Weights of a small GPT-style language model, trained from scratch on English Wikipedia: width 320.
Each number is 500 + 25 x the weight over its row's rms, rounded and kept within 0 to 999. Layers, rows and columns count from 0. Numbers have three digits each. The size before them is the row's rms in percent of the matrix's.

# down: layer 11 MLP down (transposed), 640x320, rms 0.0751, rows 154-220, columns 0-63
# gate: layer 11 MLP gate, 640x320, rms 0.0785, rows 155-221, columns 0-63
# up: layer 11 MLP up, 640x320, rms 0.0813, rows 155-220, columns 0-63
down154 091:478475541539478516427487481479520487484496549485496505499525492492538496517509526485494488486497476477546488451478505509520497535556488547512477482481518518499453496478501526498479477508494586
gate155 098:516514457495433511517457530484493444534559515523494515494500534482468508499480525489523494520509540486481516523528491474542522500533501551546515470492510539490514490512492496510508497550500489
up155 105:499535487473519485465484494494474531480526506470526509525492506511473500504519484482460494506515453521510489513521515485486510492484515501467534506462519510504497500470507476527506532482455470
down155 102:488499521497473468514506481504536527525512480466514478502501487480452475516530441486506465480471512470527503488515464510517513463455490479505515515501515495432485436466491510487501521482512483
gate156 100:543498518479485546480497498530530490536479519503529500521486525482519501509483547466493488490497499558484495484501501510549476526494477539501483484478529534495474457504502481520534518502494485
up156 100:516509471513532480484524467500502511525517495482487481459502507518528530521524465487544493527499530533547481510545481511502512458527519534465493466545499510505482487477519509513522457498536537
down156 099:555483509524504466487485507515487472484486496529498482506529539467478486532513474472501522505482508509496507448506529518504509527529509483500544524500525483511536516465465584544544506516505453
gate157 103:476521486479546500543523492514495471519509479492499463477471516517522468483542502518499529492551521553496516511482519487490494485528514522500509520460479510554524475529488501486481508507471501
up157 100:475505515487515500493492500515508527502493513496517490561499477533549522465471475490467502491497487481488467491457525548516531526461522510523470518518504544522500502480548475475511510526493507
down157 106:485499512511542496462485543511513514479502550515523519516542504481528494480549501471517478514497537485539450486505491515439468550472524523495476510506531493502450485473542480515516469484514517
gate158 100:505499487472482472476536496513507490482475502529511509518444505561506500473507543487501465519507556531463486516491499504508481528482479493525517455472480544517545465517497490465506498490470525
up158 102:496433488524494496532460494481505524534560492501491501479506535491517473497503498542512503524501473488481478508485487493456496513524476506517509513492475490471493507459535500552519515511502452
down158 105:515487491507524491492512531557512520520515509478496477495492506502532498542527491514474461476477519522485529496487496515467466519503508510561490529483476498496486501467533516524492502488478472
gate159 100:519506519513522515487491465497495461515513545499486489515488511505480468505479483494460495465514489469510503499542480534492509487476515510502532518510493496526474554470513441521447467464458537
up159 102:497489456536499470538507518493483477509500513486501521509493502467539481516522498519499522531546484488480512480469523489464468500491473523491519508505473446449520508489490472478499512571462485
down159 102:506456508453508522486495509490496481514492475517474557522451463537502544506504495502509499505539455469479510499514510466530541480480503507505481494493486530495489561469481466528517516499486518
gate160 101:495516481499506515533488491507506469477501473474487515481482516471501465488460483485476538465484501480501471501502501507508472476509505501500479454485525481520462477513475493505429488485527485
up160 097:521514499521474493501474501469497482554478503517498518485486460497496481505482525552478470512501503507491557501505472554501498432477480484503513479473482512528468507510478506489496498538486501
down160 099:494497523491520500465523506497460545462479505522477497564490489515474472504511499504484491527439515577510478522509524507448515491490501505490512500526472468501484505451521514496521513515484510
gate161 100:556481516450546521508507534509504431489508516491471477511516511476498533514467494520552487501499536514449506482495492496498524515497483492505541465479519446494434447506470530501501492504509515
up161 104:490507487480520541531444455502510466543449515432480564470503502522502499518454513505487434488520501504536489461484496489523496500495500535523464463524492534507515496512489474505489486505530483
down161 106:472516497510532519515446482509451466507484447539522478481483548517512491498542489459544508517498513519529493517495488491492507441489520465496481508529485523490504523528520462504489500525465532
gate162 102:501493525484488521498517493535530504480526501494503476509483513527478484473476522431494466512501454505534474510535481504514497502481525479481507495534517515513501509455499476503488516517515536
up162 101:531520491476459494499479516516493523514507485450531511501505487512469485496496516495539468527475491462490509490448484473468472498544480472451513516526522527499492442460506504544454498518509504
down162 094:497526505528500501536484465497467467501491482493482472501472462480525483537536546506565470497510535473523540505418504492512518483499505511477481482481515468489520536469521494525513510524480501
gate163 098:519521518520489541495567509515495482464479528438539476456525512491477488518480501504537479476464482498507489564505526542470530526556531477475494476503462494510559459479502529498502525553482452
up163 100:501479520483490519513505491474537418518489507482504497494512511510480511531490557525483491483485516510524504521511498497534522481480481480494449489483476466446479493493459476476489469464555530
down163 096:454503524486509489494474481527515490512524536488557493552511446534489476479458485503493514499528523448487464504486525539524476497518489520503507495506499538480528498437515519531522514526478551
gate164 103:521477465459461486494479482432483509529502534495457502552480519559479504503523437499538506519513483471493531505491475475507506485481492505477505503523521518515520501536522524482500476486536477
up164 105:535498518520483500458432499491549494449559514507522512503466472489480513492487502482511507535511490449549484504485494519474487534460495489554478487512482541499515479515488497497528514512498505
down164 103:491507484491514502505500481496486486507470480518490545467479520485454560504514468525511487503516524486488519511449457505515455500493481501484541498510496514510483517486457516531484507474473518
gate165 095:514473526516497500550494514495479507468508526482490486511490491488453509506519516525487514496512482478505494530528503527481514474528502438501528471511504481456537495509494463505488575491504503
up165 100:493453473530448502521496498520506502546495513517483481527509513477513481512483489484454562496525515474538527465541516512486542480506506482516503493524460492496508474456511463516494532454531490
down165 098:467517503471469498522503474500499530487487459487482469531513489504488509473536482560532427486485472527460499513449477507496543490539512476470509470468496494487497505567501554486490489491481523
gate166 104:502518491547492485496511537486505495502487486512468461526494455477552458479485519502459491508503518495491482490527526452499553467484535461526505488486532546436497483542539507515502499484490515
up166 101:491506479498488477538493512530543515473480519479509526534488546518484525508501460507475485494479513468486465540457486464501518529514532486508520505494503518542488477522469487484506501515516496
down166 104:467489540463478513494533474503501471512527509476472538481504513493485499492499459522482489513474454517506510514501464509458487519461548523527532542523467503531503513479517511502494491490558509
gate167 100:459518513464499455473540503467473497475528515479561453508490447511515497496515496467514493467528476529513497488500497485474538529495519515498521485515467500530483522465487494530483537517505457
up167 101:498549476545527511516502504524520489551488496544493535434494478501532521503478454498489514469477542488485506477528501506491520495501492562534520526466470477466451501528503496492514523477483477
down167 100:461538504522483506488517518501461510441486502487476536470503449516475483498475472502489551502502508507514480489497476476521487513476510492486485520455491504454481523508485517451475464558547507
gate168 099:519463546470501511567473535542538503468487499535516536527443481510495512464527489480516447517520511511494524499502477536470498529505499513555567503493482492520518483555469499531551461481495498
up168 105:515465516524511466518489495501476476542540486503498502467486519519531490476524522512547484521441538520507502481456444493553519562543500518483485480509509478526473535476488526514492491519513547
down168 102:527508480532524465484471538480503517479482470496522509530459559472540493499483515510487487488511575476503464522531513525498519483500495479536493497516479513497480463496516518544518463482504471
gate169 101:509481501507487475440499526551489470520538474480472501480471538539489509504501471496542506525486550477457486482501515500486513463501455489510509495548525491485490496501505499489514505515528470
up169 097:463503475492508524501494497479508517472501458501494496503477496483491485492471502501484515532507480492540497521555501490505486501486495474471506521480494498494503457489467459517481508503480519
down169 104:542488502508522451456481458520477460467519478529538531472482488496485507518522467505518530465511469496500473502508512516484506458515505485460502481490545515504544566507505518481456510520492510
gate170 103:500490498496500457490462518490522483510456524511507475504523505485488472521474506476493525494483506512502529455473534508530518442466515509483511464517503506510519522534519515495546517503486492
up170 103:502474504483477488533504499508505467504471507526523490483546526511488490502528520475473504503488454473477523488515483490473544509509471474495516511512499512479494521490474532502510490496508489
down170 099:485490515514479474491485472519472484450531502509510481503527498512512512506485520460495512491521478450480512524464515479452476508464532493496503464492505538470469540487524498485543489489520503
gate171 101:495523496506522455486460455483465502520488491507501468532496483468481476508496542505505491523501485501508474435483476479488507529480499501487499505526455492476478521501486513513517497503494494
up171 102:505491493500508518525491495531527505469508499461486491526466486520506526527526470551504509500494499510500498477514476517473469460486494511524491534514466503587472471502540512500490482474522456
down171 102:535468519472486529483506504520506506490512505536484498499464553497518522500515495457471500496506493507531466507469496544507491510516557491515462500486496506479510504483507513532492492508508529
gate172 104:478494534527559484492463492527502485524458509489460473456524493481491483496499460472500500481517492496472485473480474466470472451504478492451496495512495503502475539462494490486494493498486501
up172 103:476507493501489472497509485466523531471447469569530488479505512486488472520498514484507453519502444484492480509502507522516489489510534521471501501508499512457502502508495539505494485478534490
down172 103:505529541538496494487499519506506506505462542492480540466507510517518509511527511497539554535527509495479517478521502504469527480468505487515523492522509525498512511521484503529518525501548509
gate173 101:515501509530492503505478517475451480504533507472486514522497494481492514502472498473515506538508494462457492459499448510491506512512517510515511518478514471531489499532533520544533474516518533
up173 098:470482483454474465498475479469527498497480486579529515521509510501508552422504534476440540497484520550511486477580566495536504480509496525484544547517524488491544516484474502488460508502509529
down173 099:517457472493466477499535488515549521514486460486467472555473522492568451491509540522499503490497518505529527516500543472523519515497526450517492549483497515502529520535507500521493542504492516
gate174 097:514526499496466528534511493501477489471481562482499490482479498464482526474473526504517510499502503510512532528537509497479449489508528501504500521508500516467545472493474498473486493498505521
up174 096:514510530535533553525436518519502562487478508499489439457478479511484498516456497472513494490501517511551516504516551490521489481513501509477491525473532553505514512488474538515510500510484486
down174 095:493493541479495488509474544471563479501498495524474482523502502461479520500491467502526467487504484487503501458472466541504510520540500526469506504457517542514525495496574514491471504544471500
gate175 104:561493520493457463541505501535470486509454512522478486519501478518449452504472540553499496511501478479522543473453505481482508502485508497518524486503531493492505542501538531485483490487457442
up175 099:501486491501476479513463489475546536477491497483502497524505458505496461460544474461487460520503473474492494494473506499534512503541543485499493479479485498518501507505536448514472530498486461
down175 100:498523527513501497467497497544486524510488506439509463500482481553498497502505480515473535512532493447518491498500506478481523510475473522513501529520503533529479499523522476432477527488504503
gate176 101:489503487519463533497499425483471476518472524480423483487507510508490453448465510499501475502511467492457500483548482527496522514508502495470475481527477457519484432474485496501483474514505470
up176 101:499449465496546533499509502472514524480468524488502488485445514522441488507516495475448488484484473531508438504503468533461501484544533492555491484518508482560483530540542488544469524491508508
down176 100:500469492532466504515517490496544487483493537478449494490496521508464514478487493481522477488538498503480476495521519464496470512528499479481520537513488475465520469538477502511498505472518543
gate177 092:455521519511506529515537533504498488523490534528469531494482511467511529510503476474487509506485493534526548491515541482464519513522461512471505474478463489502489504484496516482506493546512459
up177 097:485477495529536488503495445473511549475504472467563491510523511567476491482509514497512505536504515504498501474513492529494480501482530452503500522495523497482464553522548481482514513531484558
down177 097:520512493490492507519490497509503479494545481504541498486508508485492499557474536489503515494480491518478514505506499516457479509502527467522487521500539491508515497485467525535493533495474539
gate178 090:516521540539541519520486519509480515520519508509526440492495494498488437501517496509524502508538483465486490491499464546502479527527511496511509485517531495546456468516496510536539517454514541
up178 094:543521526508493506491511471497508484501476479550483525503486513434520503510487529516441491494508527524504511502494477530453476462491497492536467492501460507466463468460492464490482495508493509
down178 092:460492530507465527489494529518524523495511510523502486498523499494487506561533497458470489501548505500449484534440497519498472491475477541533484487527509504468462535508465488485476470512498508
gate179 100:495499482517526451519551488521514519506495524481469500503458504501452517498510536514530478484530447488448495473538451470502479531504476496545473541533496491476512529457438448501535489509502480
up179 103:498459508499484520500524503464473446478546493512527476495503489513474483494504484478516504478510517477553493529506527515506498549529541480531422500505526482523495514540500481544469477478476495
down179 104:475549492503473498499513472513485495524472541534572490511537495489504484510455557507510501523448494490523476499525493483536524502494501516563503509482480485488501487437487454545499486500500476
gate180 098:524471485505474498486516469501480492498483482511478501521545484499532515532496497471545560498515512545514538505476479514526520474508519495503504539410530539506503504528539503492484482540511502
up180 098:514458459498493545507523491471465524485463489554491477534496535459531507485504493487495518492513523533508527468526523436440531550466506508489473494438494493507474480523485461496476476500528515
down180 105:466518477464463520552523539521496496510477497531529486526498494462517534467530504472496522500478532535504468497485490479464508486498489500509517473458495520535514482480479498529489498515471519
gate181 105:511483506504506461475519516504498463478493536485526553533475505498511491495531535505505498568497515510533486521492499563532476520504493477480517541504490492541529469476500476531461493513481542
up181 102:482515443485507517480487489501462521501500472469525512515538484479519506479401508465497485450489490494491461528452524495505464461515537500508515496460455497461553489488467519547489469530510507
down181 103:477507460548483481496474500485485488522512560540510473496507525495553517465453549544461508482520482479483513504497549504514503505465516520462494491551490468480469458496509489499549473522477510
gate182 104:466480492481462496526486483506506495513487484471506464508501502493501516515478534522488492495520495511522495553504466505517462493545500529523493465460478493491476468479499489584484480474460502
up182 102:450525498536475473520457459527517461483483495520475498543500565556541501506493505481528498477492511513489482468524522492509539467521521485500472488537465511445489511473504500507527498535454442
down182 107:506508553492515468521489496473492513502494508508557535501485493541504525481469480463506482503500500482498482485521465597491510493450502497467492494532495476473519502507496461486485513521547486
gate183 097:516484507511502518515518505503523496504471549513526518502540509459450521493487477480498497493509540525535507472531465490500504472502475480524509516501494496494504550511493500541486505501516508
up183 103:496519528479488549493494531496451524523462504507521510552485478527500489557469523462487488515528495512493496452498464533494461496502493529481463502499499470526473517485517521488495460535512527
down183 102:503471503523446543478528504530508492486458471524499518485507552502554533493428495495517546508483489501521581531503453461480551481507521452552478501498532499518511461504524491506531495480481546
gate184 095:529455494488515516533469501488514514488474491518494536501474519459528484489457497513477494504508541482495488487502471526439511504479515497529457478482484471497501509489525481509500498531496482
up184 100:481497482455558511460505514449483449461508512508452497497526441546487518517507536511452489490491500535469488509510497512497502493487508507477525485513537516539455496501515483504479519477487447
down184 103:478557475521476510486479496508522506496488490469469504498458499514478512527496487476479497459501507480520456525496490497529536526483468519503544495523517468472481481515499513489522513492499488
gate185 103:487522520561485530542487515518511523528428508480511544511502506502478476494478549509513473507509559500463492476490555489417470514523463503493495502483465506474481476475468514536474528508447482
up185 105:511499537504457514501480489513500516504493483543509454527515527490513533476489504486536516486529505497501505499500482526508477452534483495511554497471509518542462508535502493483496467498462516
down185 105:497481509525521476459535496504567477518502506510480487472534568464540542471511469491486483417503491451481473481465504502482490468521485530450486508535491518537507485491508472477504476497483492
gate186 105:498433503506497506550480504541433518501492535509489520519506531506467493488497528487481502508499502453477514521535491494497481492537512491471516517502492461545495516523475505547433556533498559
up186 098:515458533531472457509469538526496491491493498518480534476520471490507464504503512479547508508515503517478475504510495534549441500517469496476529514518487518504503517473502470568484516502494454
down186 097:520471511529516513505599546562519513477486465481483508487473503511497490502447539527461501474502505467475488498500495493475524515505466499553520545494500490523511503523482477509501512488493478
gate187 105:543481488491419474498498525541520466479533527489589488512524515555537481449530500509458511514494506530494507513463480474528508524529516571487488516510485487527483478483485466482494537473473506
up187 100:497473497492517506502497512511474465532527498560486455496499528567499468492501548518509493510473513502527481505488523504567510471493506494481515519460465538533489479471486529520534494508517470
down187 102:477485499521510535498562457522481481523505471475475523533520545483488513502510479514515522511483584502509518547533509489525528483507559476505524504487493524525467477508518464503524490553503558
gate188 100:481494467480480515540494500465440523482513496497530516489505514516514524481512574506499522472502482477527449518513488475452507523523528559482524525515489523506495437516480521534486469519469477
up188 101:484463489495519519495503521508546473485508487500486526492511525455494463474463492537490479494505507469500517465483495504514522481499531502515499469503499495459516484510497512467538491487536485
down188 102:505487481514486480493462489512489463551501470515500531531519490479497480512488497480503483510498480477507510458429488491497501472487484511516483541494446514478438463495492465492464529474473520
gate189 106:477461492457516479488524511486513486536486495517472548497503499473475501510518516530473500504498488498497509499436468478456481487470483496472541526529510531523503498489513522474516492495498501
up189 104:497520527499514505484541471504502531478490502518511515511498454517500499517474468498528513500500498514442466457491499542534547531494481492516532511542519533520507505523526506491524495497480491
down189 104:464534515476494485538554421476486506514531495468485485509456502522492507519473507530539486460481478506451508520503528496470453520459455435478486532462508483499484530481553488520498507499534509
gate190 096:514452512507516454536454529503466520482462488523466490437456498514455521461485513478510504517527517479480484553529489519488480521474485525483467487483494512457452553496509490520509474483489527
up190 097:491490465470491543484487472524543514501536505473512433497519507487499496442514501466516473528489480520483508510491522500486526501502492516481552483497504552519555511492536505501537519482489499
down190 096:528475492528483509515517508444498489523492491511486496514544468468528501491503496521494489480510536492490530514494473549535464451471537487561515480561494495514498530486496523496496475505511480
gate191 101:472483492493550509505481465510482498484503466446496520476499519528530470572488482467461514523492506506481527516476474482468484481515497448522501485488510481513512524501503502472520509521545472
up191 100:500523480504493506469524484533458507514505468489494508469510471513512479520491481524505497487527528454502501506507486486489472461535475470462525526540492482564476521483460494500510498490492521
down191 102:519529474501513445523529524499498487504463502500506487503492529449474525504534511481512549519513468497493494491547522526502524524534492513470507501481496485475473472498536521514545509458508491
gate192 095:499476524468512492515533485506525505530516474527490533529524492472497534496460477487476527537521495466514494505497490501462518488478517505528492485488515484524541481486501442432509456458503540
up192 098:521476504488521460543517475480485479513516551545483473523508531522514493521503551472507525477505478486482493500522509512471478472513473522459519491526511476509531522504489458454511502506496526
down192 099:530501493516480504518490468495460477526467505441537515485473501493483479488512485463518502497474461524491494561501508514482512537522510512469497521493496489512504530512488520403448518546506471
gate193 099:524499483508479443475445491481509526487473538436510500520480513529485512530511520478541540485478515528487493485489526545468482482515455500500512505522506520456491479505530495519460533524548468
up193 101:520480481500483502548473472544510543461500478530469525495485500497509480510475528480470462453471486502486498507503529481486450464505467488489469542487510496500519503513493516485496511539555480
down193 104:475478496479484509503531458458462475457477535465502506482494495487480494480487493499509522516506509545493500519458473504537478468517524496535541491486497524473471497471493519458511476492492467
gate194 104:517481448474476488508490540506452509493497496463466524516510517499468473486533481529500506499501482520508543506477492487535513515543540493500517484525539470507494479492465503487525483512489477
up194 105:500517503495537470519480452496513509485530505516535472535490516504498507504513478502530511528499524495496517542506424511496511553476517487447505511499485520498509493507540515504534499533529456
down194 104:501527499543491505506496536552485468519559506508527508512505505474545507491490488479544508494493489503473509498491492569520489549486501490498503481516466531466467530459523494508506473490526484
gate195 108:469494521475469521492498516486493520478512526503478517479550531483498477518473510517471514476443522490456432497504517480480459447519518500492466518505484502468495499503450499525494558527530478
up195 105:448465518493519498505528473503514542476564499513499502473482532527522478530486477487498507512523507466528511456506588512527483506489477458475502475499522504505527531447455487520474527500485516
down195 102:488506493483472526493469532521481480495495500486462500552510487518546474486543520501503482505484444521474513474515528516528507509466489528510566514496490514512487501459486519508477500540506476
gate196 102:524525473486490528489480487492540510476512486514475494506493553474525516499503479495487499502499552470496484499514493512496487495464489476473462487500494483536494493473476461510530483488523501
up196 102:510478509481507498532528562498530505575452475498482518535493525541473497517481494498542479496517571535488493446497468532473542561498503485483484508527500595512458486490477511493500495490500498
down196 100:508515528494494451483516486501501505506497573524481498482497513512527544501468510555547489532542534534474517491486490531487525497541490549490509490508488549493494501527522480492468498481503494
gate197 101:543513501508475464507489529505499540504459452515500501498472493494513507519499518507520515529534504506511494480504463502527551479473530494495553474484514488484504509507495450533506448514475520
up197 100:500502515515529530486512516537471509525527500515486493539505457512507479465483482516468499553500500483535538499531478529490471479535511498482529490545495495511497522517483488468505549524496490
down197 103:467472520503517531518465468495502495512497507448481529499461523482512467470518547491510489513502505499504495502453510481519542507465496546494487486523521471499467525494454519511529459474529463
gate198 100:517474492512485511541517496479508504511522521479489546470514514489525492470511522471506523489497499528516474517505523487469479466491536513479510491455496485516472503534519482555486498511531523
up198 100:495492491497505488474534474513496499486496478502498493521530462485526487539504518507488469492519500545488480537527481478497472515494456494506446478537544489481515518499465543451540546488537464
down198 102:515552481531464499472525526494493467474448503481471574459511511470483495492498530526480501495499518480523470487476465508520449530476500520495537525498503496548492425517488533513530535449513486
gate199 102:474499533497474508483505533527516457516530492468484502541480467522519516504456524519498499543509467600519504475497463500465501507522506457487493541472482516538503513458497523462491529484558497
up199 101:510472528529515524502533494498546542480508421507520514496460533465517522536523521496542510495504534454525547463504476532512469501521502476539493484544526461493552514514534496481522473515535506
down199 102:502506501550489470508509528516510451472535504506467514490447476502498480509486523489537461544518480466515504494541492493529494478452513494485504501483493499540496518463499487479450466503499520
gate200 102:526478519485496561483473502474562495488515529507476476547464522530508509505487524492536479533545461511470487543557524492516520549524467484499497500492515466501489566494515486459471510475486506
up200 102:509466525496528478473464463532446505541538520507541486490536534463470512477499475545537498513505461493444513471509487531452521470484471502501477515470477479518477475514509560516487476496470486
down200 101:492519507523502460493520493496487523463504495516478505505485517478479484496486492485486457511505563525499461495549488533487495536532473472496475509478502444518517526520486510475505523553457513
gate201 099:508481502510491509544494513499476517551501464477488510486453527510515508524493490523513472557494502496482529471503464514491507523522507520533474533459515516537485501456520505483510504472505505
up201 095:502496506523519530501487475510514457496535493522529499526500476460486503434500474518489524510504492513503470503502515526485488456433530487523586549543477542459460493534533500525490504504453526
down201 100:500507495481485527467494480509462533500497451535481511526488496467483496503514477466524514453507485514539490533489501512508448540556536474505479554515518494527522509522474474484478454482523495
gate202 099:517493514554490537509479490524532493504436487475563511502523489478460507456464503514547544496471501469528530511475518498522564496474507431527546489422467515483485501461492518468487475528492483
up202 102:472459498488462495510492526494521465502487489543487516466468511584523530514498496507508524479536547527516528507516489521501439526534490554504504503547539524519477525512516486512508510496495486
down202 103:532509479453512524511488460464468478470511498534505524464452493502532486456500511520454462461472494514514513526527468509441521491520505535524486435473529485518490516470513476494506482506488477
gate203 097:483469507545457493504525453478518490478485528524457483521510501490484503466477523517503470489498460499508493481521504545505500482469505529466490525491516534491505467480510521477485538510471440
up203 097:526520529500470493489496484486493545523561529471501505480480485470433525495520525471467513524501498507498509509519449493462479508489465442520491514506513539521495479453500486489508508490506510
down203 098:477497503527502519510504521505487519506528473544490530502471514502449510484540494514485522533497491473491477517497501466486496500466469495494495479510542484481507553521491534523518487527508480
gate204 102:487495465490490497463508531459508459500483460494466501487549486490505525506506490511507501520482499467496484496469514536530518503463510501537520541510445506454477494464485559456481510525505538
up204 102:522488538517495507485456512532477528512509523499504460485493483498475507494495515503479518518506507513484468471531530495498518485514496521491461483513519476505444477491491499538525558552509491
down204 101:519489477452518510575490471507483468498481494515525504547487459467470498509479485438503461521494513479488463487547486522505510529510486515509517484473459474506495510466521519507496500509504528
gate205 098:500470497528539541497535461527518489501506464534531514519493544489542537477520508487469477493517487490465443559522547543495469509515520485489508481524482512470464508435477500486465506492499516
up205 099:481507544488517497485471517482524535492516530443491456448483477481505543492528531486504522461451470466443488506495480468522519489508485515498511471497480511513492507530553499495541436498512482
down205 105:505482524526513509522478456541480525555488501514535521502529474484519525484484498508479491510561567497510535477467513518509527485501547529465520510497499490482546487523515527522514516511553534
gate206 098:426517528499505457472500478523515529486509530527508495482489519481466515507533468485499475532496497518532488540496505499530522500486502462506498555477530518534468556466517426523497470474524500
up206 103:499486550506548491501500508460533494519525525555481500522534461511482510490541533561471488522491501496473538481520507435453492492494473547482503508491479511495539490468502492472534521556473526
down206 102:514482494473512524513470518483538523534469487512528498465492458524502514469509562487458450525465454473505523509503530476485483492476506495477507483472513532506490473553486509475495538511481514
gate207 098:521510508513492466472486520496504506536487518497499506508493481524534531457521514526484528507491513530515494499522515492501501549531501518462523485527539491481502535565514491479502471513490513
up207 103:539512499486518502498536529476450533450506492485505511485553476505499515502479500529474478509487536493502517511537518435539493505472478513496527521427498509466510499511496475539494475495471463
down207 103:493495487502481493551501490537472469491467467505476462508530487512484485470501519550498512483525484455494534501491530501563542526518551514486510513505439501486475484507531477482503486488533506
gate208 106:502498526499519473503541503505511462486467463570520484508508511497527560509459503455528473512501529540477519479459503478500536515511470531486515554526497500527556518464473483510528487530532500
up208 102:555472469491487547469501493542488513544500522502525501535531502483504487533516506536466460462452533476514555490468488477501515515482490505491523528510555476464500494513490488494506487519495516
down208 100:500494518525497494498472482490462454520497523508512548483484472452486468509486505480450436502530484486524529468477526457483508504544517526513522476517472494497491503458460525531549501487456472
gate209 102:485503534516491468545520522477516519526512470485485509491456504507513499464543551533510523506481517518519501530461470523453462511488487459519484455525544468485525497487516454509510483478472516
up209 098:485475503518493502500501497503569510542506528565489521513561464478484524517516502479475543496520547460487517505467517540568488479512523514464482468501480476524502511563509508484480497510499486
down209 096:485548500490531462533496541482489492508516507551502506484511542516525512492492459481487487500501503439517508490451455486502477518480509515479433498513498560464551482505475470542487520467495520
gate210 100:502432461516510531515506473524474505492505516497484452502477466477523494514496498501481487481538491460501513510500507513508490505520513496490538480491525490506503537472517482529491493490464493
up210 101:501478511555497487540504476491503514452506507528531461511449480501511492501501549493512470485510478494457523493532516506515527521477495500502502503528508496489533497544529536503470501420462475
down210 099:498520474521493526485503478471474496494510516501494441519468454525537475474529511541473485508499490465523454530502510498476543473469483535529539484534462449545513503476496488484515508530498557
gate211 097:493489510539456478520494498484486508475485564486494466519515474529487446542500512476498509465493500515525520478489509513496516494484497490512506537482539521504541517486531509496466476522525512
up211 101:503497451539493515497509542515505504529485564485512451535539532481438493555488468467532516505489466498447520504528508504495474508477498484521484494502525501488538520453513505550527528471492471
down211 090:464475502490550496511504494500540504513490468497493517495519497488503484472548478507497497497483502494498480501531507475503521510509495456506546516451508530455543533550495482525463485551469515
gate212 101:464504530483447505493523467523513492502476511504435470456490466504525478419491504503524499523457524522505537503468505520491521507525496511486509502491500505505521513478583474528520468481503472
up212 101:512521480473498468461495475498492526500480499522535492459464526519522505512467504505503554496501469510468532529474467500487483528538501488467471501510502500540539545493509495523493455514498501
down212 101:484517526512489499496452521501499501469533473556489421479485473520529529538515479486455463535553514498487487511535473475497501509486481554487509478518528501502523486489459486551498463485477533
gate213 100:466476516523470487475518499481503506496538494498527474541457522501506544468527526521481538471516542521499488515518497494540513514530456482453520504493531494499540474565518496492504488483456531
up213 101:445514489453461486456470554490512493499487507526506504525531509505492502457534478457504503500524507471478506455471492491483485514468539498498466509454478500533494528485532495546499490511488507
down213 098:480524474478496519506502506496474504496492521518477458522506490460460521525478477558517491526542508480534526499525504481518513526507501593519482511451531484491546548512499486473531494450472514
gate214 105:490439506468479497529485410573494517489472539510517509507512496520463514472515502489483508489530526557497503545515480465492524510518498508497485488499523530506531499490471530483481490486494505
up214 103:477493519515483515478470524492478500516538502505484518501489501519508511531498554483490499535505515507532528512487493529497494523541499504504508509498458503437463517547488474519485520511500524
down214 095:503451503491469461473463525495452521537485465495519506523463486520499473543505516511479493460537518494499511480441504502483534528517515515496512527487527482511487515489517531533485490531519501
gate215 089:512493469526509481427478484526515498479463478494525462542522482527446511517497486522498437486489494497527493489532476484475483504532493484503499524534482502534518528513515470556509530455486482
up215 091:558496483488554487502503489496549505490509476495522467463534471533488545524513496521476486505503491512470522478506506509453475513512453472530494467502510509525483487539493517545539532471530500
down215 094:514501530442507497485435451511520495544505482470497487490507498500558483521486494485517496468490499461502496491480507492491527510480486520500482512474494519512486502485518494523502515542469550
gate216 099:466479483503441478485483499471522495515516517544547479503494464532502482503509496528560571500509538508534519469495495507528540554486491482493489500455474496478444539460486519482466486483514551
up216 100:475514492479494504458504486524480518513513506516490465481482483547528475527508512511443522503518523492442498503494492485490491538486483548509556442515521495499515474523525509523489450481483506
down216 102:482503467528503501481471512504519514513543498479537522499484527499519479532486504484479525486538522534491529459472502508457422467462552475485506451525501465510437541471503518498515498505473472
gate217 105:530525502478488526553480538503506471492472489532480519519483502478458487462488542495524508538488491559508512533506485507480502488494478538496511528548482532524483487510530485514497513525494522
up217 102:519526506459489489497539479481493463483525480460485517458504507504513508479493497465469477491483476491475498540486465500492492496523500529495486514506552511455484478515558498492490508495520475
down217 101:467496475545488463524513457517502510486510490491479499513508532504497467497497478489527569483505494489529487488484572470501500490505464534515486481504513511517483503492503490493542515509524466
gate218 098:483545532513498506523501486510507458535504486525508534532478473493497513536463517497552492479489507497516492525515488544538492539508434548499474502496487517470487504532506514517490482535561508
up218 100:474492525523487528513480502491517492517526457504411459518511497512532529484441550516503510520510488475533493514515527494506474506507498498482484490506497490492497489517454498459494502529494533
down218 099:502531497514517487455517508524488490520501482516511534518481515487512491478458513500504466518484500478486454505502505531521478537512508501499507498495536543484465481524470494503494474529516561
gate219 096:478531478537517422514534533516486481506481490530490498491497514498480449534445510502514471491479489502512510500512474474504515485480495513496489492499461500502535509541513506493454535501504530
up219 097:525517477497553483544503505532519503488465563519508482533518516541493501462539504493500502458500502513496518478527517506495504530516534502471486500478488529480499501487513473462493471513504516
down219 102:458532515512462532500487467491532494547552509528502503559498506519496516512478514473540465473502501451543518521496509527500516539510485476505484489479476494523526537463516512508503495506513488
gate220 102:524476489540483486519497455469461462508542511548509508507505504481499479488478537459518513557560467487495474539516534491496467506520456479485457496527470544512461482534542515510486495486479511
up220 101:527480443497416494525504484532550497511525517485498487515484495501491505465537471512549506490505483467465528471503497482462502529522521462488524479545506472516489492527508497479534495505481501
down220 100:529508514463479528483548503490480516559473507494486511545512506493501479465470494505498512503482473494465525496515497477501494502481521490511481520540511500533456500554481493490499461535523505
gate221 098:512485491460474481495479499494462468493497512524489471494480514514493442522528514506488481508491501525515495448498496482447447483496542511440478522484497492476492487439528526504526546476519482